From a checkpoint of a small transformer trained on Wikipedia.
Architecture: LayerNorm before each block, learned and rotary positions, no biases in attention or MLP, untied embeddings.
Each number is 128 + 24 x the weight over its row's rms, rounded and kept within 0 to 255. Layers, rows and columns count from 0. The size above them is the row's rms in percent of the matrix's.

# layer 2 MLP down, 256x1280, rms 0.0112, rows 134-144, columns 896-1023
size [ 98  97  91  88  89  95 107 100 107 107 104]
[[168 145 128 129 120 111 130 131 125 167 160 167 107  85 100 155 112 164  76  86 123 122 145 158 167 153  92  89 124 109  85 100 155 145  86 142 139 132 123 142 143 102 138 127 139  92 153 109 101 154 144 116 146 113 106 117  93 120 157  85 117 149 119 153 170 155 122 114 135 139 156  96 106 188 125 157 106 136  78 110 113 136 130 123 115  98 133 129 107 103 124 100 100  98 158 164  95 109 122 144 138 145 134 179 136 126 173 147 130 155 127 130 122 126 126  95  95 152 171 125 158 121 134 153 141 118 111 138]
 [109 128 118 110 172 129 111 144 112 121 123 141 116 162  91 177 175 147 116 141 113 143 176 135 113 120 120 107  98 134  95 159 145 128 162  99 142 126 113 143 155 168 147 132 132 114 133 128 184 119 152 173 129 150 151 119  89 140 141 114 133 149 167 110 112 164 161  94  88 141 137 135 169 136 164 102 134  93 128 119 157 136 143 159 163 113 110 119 126  86  89 152 113 100 113 131 123 126 162 115 148 123 122 123 139 132 145 137 131 147 120 145 133 112 147 117 143 138 136 131 147 142 130 133 100 133 172 143]
 [112 120 138 165 127 123 139 159 129 156 102  94  84 114 160  68 126 120 172 112 102 126 118 148 115 135  98 149 109 108 108 107 120 136 124 161 144 150 105 108 102 118  77 103 150 172 141 136 127  88 106  84 126 131 121 104 144 126 145 152 171 153  96 109 124 141 136 150 147 161 129  92 128 138 152 118 105 109  97 118 105 127 144 157 101 161 101 127 129 145 135 101 142 121 131 127 120 167 163 135 124 133  46 104 128 152 135 131 113 119 105 155 102 150  84 118 102  99 128 171  85 110 131 127 110  94 119 114]
 [133 148  94 152 109 138 146 157 123 161 121 151 139 132  96  95 123  67 135 102  83 161 145 108 147 146 119 109 122 136 114 116 140 147 104 147 122 122 127 112 151  71 118 130 117  98 121 132 127 129 104 145 114 133 128  98 124 171 172 153 101 104  79 125  99  86 112 133 161 163 135 126 136 132 124 153 140 140 136 118 150 145 121 121 128  92 160 163 156 160 104 160 158 153 152 135 157 104 114 136 103 127 163 115  83 104 121 154 142 132 118 148 157 128 143 127 167 128  82 157 120 149 124 143  95 103 116 191]
 [113 148 122 139 117 114 142 160 156 131 122 159 125 171 104 178 138 112 132 154 174  89 153 176 135 127 130 121 191 148 144  76 152 131 137 143 110 114 175 114 144 138 136 132 106 100 117 144 114 158 119  67 103 136 162 106 110 148 111 155  98 149  70 119 114 148 111 136 156 142 125 118 112 131 126 137 136 110 113 104 170 112 111 126 125 109 179 118 195 149 152 121 139 135 129 151 120 151 128 138 142 136 102 138 132 116 114  89 128 145 140 147 176 147 123 145 152  92 138 137 126 187 150  91 104 157 114 165]
 [115 163 170 162 122 129 140 150 147 123 155 131 126 127 147 120  86 102 132  92 134 128 147 138  93 108 122 111 166 129 122 161  90 147 139  96 118 119 124 138 104 123 136 148 136 129 154 140  94 117 168 106 142 173 126 149 146 152 113 141 171 148  92 143 168 128 135 148 148 129 123 114  99 124 126 118 117 131 129 104 109  97 115 136 108 157 110 114 128  94 136  89 155 129 121  80 113 124 158 148 131 125  99 116 107  72  88 118 127 164  92 111 129  99 115 140 127 106 128 140 164 106 140 104  92 128 129 129]
 [ 92  92 120 116 122 135 108 109 101  87 108 156 118 157 111 105 132 130 137 121  95 131 141 104 115 150 105 132  88 172  97 149 117 127 118  65 125 140  97 117  90 137  93  98 161  90  99 103 168 120 118 117 156 112 138  96 104 122 168 147 136 189 130 144 111 115 158 148 113  67 125 137 124 126 111 107 140 112 151 114 159 151  92 103 113 118 151 145 108 117 130 176 116  89 144 157 131 128  97 119 116 101 159 171 120 141 123 169 148 126 161 138 125 134 113 136 174 140 146  76 122 141 120 164  95 133 188 139]
 [109  96 130 119 119 141 159 122  97 147 123  96 167 131 154 109 129 167 135 131 165 161 112 113 127 148 165 150 128  86 124 153 154 115 125 139 127 152 167 126 133 118 112 166 165  93 121 149  89 133  84 141 121 115 102 144 104 113 120 107 136 115  87 117 126  92 126 151 133 140 144 118 102 122 164 112 145 134 119 106 148 159 144 137 127 148 119 140 129 168 135  97 101  90 108 116 141 109 125 156 131 136 118 154 152 160 128 108 115 108  88 145 136 137 178 166  99 127 128 149 161 133 145 113 140  74 101 101]
 [123 156 115 120 136 131 129 108 150 117 141 113 126 144  89 145 125 107 140 128 103 115 153 167 111  92  97 127  97 147 113 129 124 140 161 153 146 127  94 197 125 118 130 149 154 109 171 107 122 150 150 135 118  90 179  92 178 131 103 119 130  90 128 114 143 144 173 155  93 141 135 181 163 144 149 146 130 157 148 163 135 137 134 138 170 142 127 142 164  96 131 102 129 139 138  81 138 120  97  90 123 129 170 161 122 115 108 156 135  93  95 130 127  95 119  98 141 107 159 101 125 131 128  94 119 115 146 150]
 [157 113 181 145 158 184 116 142 115 149 117 159 148 119 150 124  87 117 125  97 182 137  94 163 111 146 135 136 143  88 159 152  99  88 115 128 120 146 135  79  77 195 161 119 124 148 143 137 139 128 116 136 144 178 150 158 117 138 154 134 113 164 138 154 114 117  87  98 144 123 121 130 116 107 130 152 162  86 113  74 126 148 117 134 141 129 130 119 121 178 132 116 152 131 158 173 125 107 159 103 184 129 132  99 143  97 120 144 123 147  98 111 144 148 125 152 136 135 102 146 142 118 141 110 132 149  98  80]
 [ 93 130 151 154 112  78 120 112 126 132 118 119 140  97 122 114 163 142 144 172 131 134 126 120 149 119 134 150 124 103 105 112 133 155 138 131 132 170 128 141 138 141 121 148 102 137 115 114 146 143 149 121 169 145  87 119 123 135 126 155 202 119  99 177 119  92 157 154 150 111 121 128 137  94 109 123 139 143 129  88 100  87 115 171 134 126 128 105 166  94 108 110 112 149 122 160 160 131 110 127 181 118  87 116 111  93 130 146 118 141 155 117 177 149 153 132 186  98  97 160 139 144 123 149 126 138 135 156]]